Weights of a small GPT-style language model, trained from scratch on English Wikipedia: biases on query, key and value.
Each number is 500 + 50 x the weight over the matrix's rms, rounded and kept within 0 to 999. Layers, rows and columns count from 0. Numbers have three digits each.

# down: layer 7 MLP down (transposed), 320x128, rms 0.0941, rows 300-319, columns 0-31
# gate: layer 7 MLP gate, 320x128, rms 0.165, rows 301-319, columns 0-31
# up: layer 7 MLP up, 320x128, rms 0.156, rows 301-319, columns 0-31
down300:546516588446528505429413520475508624470480450483501395479549481584382467477462419543580514568501
gate301:493521493548550499508553541471518541519583582446528470412491409552431440481484452500413544531466
up301:507557453520577559470508468469582474453468468550477611472574491492484484503528468511476422444536
down301:487599458505535577529539548465529473458582471537479527482455510442507463492593494602415577579529
gate302:501546478513480550491467456530493513444456405499472534529520463545502530491515446580513529558476
up302:448497542505512442530541495652483451429516562508453551515537467431460513440526397480500506524511
down302:491494438540538587510532506463475405453608386538537437489456528579483523552447533478480456566564
gate303:467476586493502541533536516430509470422512436512605537543532438488465462474474500452585480462441
up303:377494491565473591502499489441510630527545562502477571478492460490488390495450472488524462525499
down303:434488549399483479458523506447494609518410517446539561498474550493448483535476460518515476452493
gate304:534531513578433533466489483510517480481501442538468503489508436502440467518474450535404465409524
up304:473555494559562529490502468519405492551514591448469455497530394443492624468558524513422498572498
down304:516475528472552472495457576540514492525452527562496563440475520562504444445462512482432495513502
gate305:517480452467489480562539494449559577402468521546471459481498456419477395542428481470392556504453
up305:499501571421475557555498512541388441509459594446444605455543538444561430581412508527561540409520
down305:411465614356531573503531479537451488526506555479491551485447610568515460429531504540487497464491
gate306:564457534531564474480495496546518537531456479433549370477565529436506475512543578515540490436517
up306:425505555439516467593569422533527531582455412554482495529502442532478439557477508489498538407488
down306:474524485589517489496486543490475516454541554484544482464477393570482479476457524496522529524512
gate307:514464466487495494382487528439509504432530490513498425564457509556539517476443506415429485421575
up307:527524521496495544479536446443566597483495541408467429503488543453503450383460544564476567513571
down307:539535505534468534478603527547496464474544489554515513485524464520525581526481371564464470583511
gate308:587428517505400488560514594555530488476520475502422527580473456411454409518517532439476514528525
up308:552590408464464478493533570408487489441541507444549519475448579643437512469496599487483514546512
down308:469528528509467449512567478619444414520509509510446615499494462491556531414477484512502490515383
gate309:548494589532459550495531475425529411447442531494490589514499413533457534530563542507511554476515
up309:540493561484480464452529567426455414571495474480491482532588462540459408535563506481522532465500
down309:371558560580542614525563499488513561481527506555554592452482552440471433539529576502495467462537
gate310:462428420476420455520453530562527534505473519452560593615446481503560515551583521477438589485539
up310:505537466478462501527453492413507553506475541508520465586458502458485417521438449530512549536502
down310:436546552505514484478490586566510512489568489520539445545494573497466519550489510534506482558484
gate311:388496525541504474564458477392471566473525486428390520485463493490396564485431490555447617439522
up311:497552542486503569513607514524351514465555527448513429459457451547573409513632400603532450561494
down311:467479474573433574532483582540497595476423586523511560505582446354575523534489396443529543477567
gate312:509453518514457439496490449498454498556549541425506616587433570465475578491542442537484455466469
up312:539504478554481558455385520519479549581432547552427414570471490492545539455443435532512481473437
down312:501477541511446410539512503572593509524400598567508441513546492563437640504444527489511537507539
gate313:531523477483453516486463505540501454555520503533504518529577455538487503431522516583536462493571
up313:528491576533497542531487540534499449517510477476489475521421412479472473537493540526437536584484
down313:504555513442538571520416387514538445537512492563476461494511550492552551466527515409518417539447
gate314:467529483540499491427564640525504512447508448545514508509471440444519436511576527477518422501571
up314:520507537414523439515496548502513488514453466477430547568499513513516522459490524520578477412601
down314:567444526576456509456556619463467575546570580532583464635535586477508558534465514482472521454427
gate315:552441533489506464564486479537457478566592559447473524515489457513461504512497478531540503445506
up315:539541459578517563499475556504457496464508504479480524569541482447518519434478497511520531453487
down315:546563490486538555433466511492466508572456476479542483632426493561583514456499453463458585454558
gate316:607545635501529593493502563418435574542557508558584578531531426565541509499484530441528424509574
up316:456480584484506617469451473540460488506503522532507497455459440543499609477462488457554470533601
down316:498514512535467569520527444511538550483533418438452465558416490503545510437554523541557531436497
gate317:497493547519529434424562450474459515517369500436418441454518561525514515475493463498452533564384
up317:460493569462646545485466414465477501515502509530471435538487351510543446473521481488486466488481
down317:504510410437440520630541546608493536513495532586561547469572476410545499537471493492544552528532
gate318:542503530524477553501503430497556521510575401394531522528555463495543480443487431596389496468497
up318:627572428585469519485413534471508456493489447478548560453413493503508433417420527522484456582491
down318:481441468559410464467418546416505530535507469452456467469533467519462582598570530476460507481520
gate319:555473453435501464451545518499482515486491476415491555513597517508511543507567555529492501451557
up319:558482463422460550545495516500471554557496499518518460429477512484542522533412519519473462406499
down319:462610538507463542457474515434463542578478596537507395570486455476534589501548483495542475509466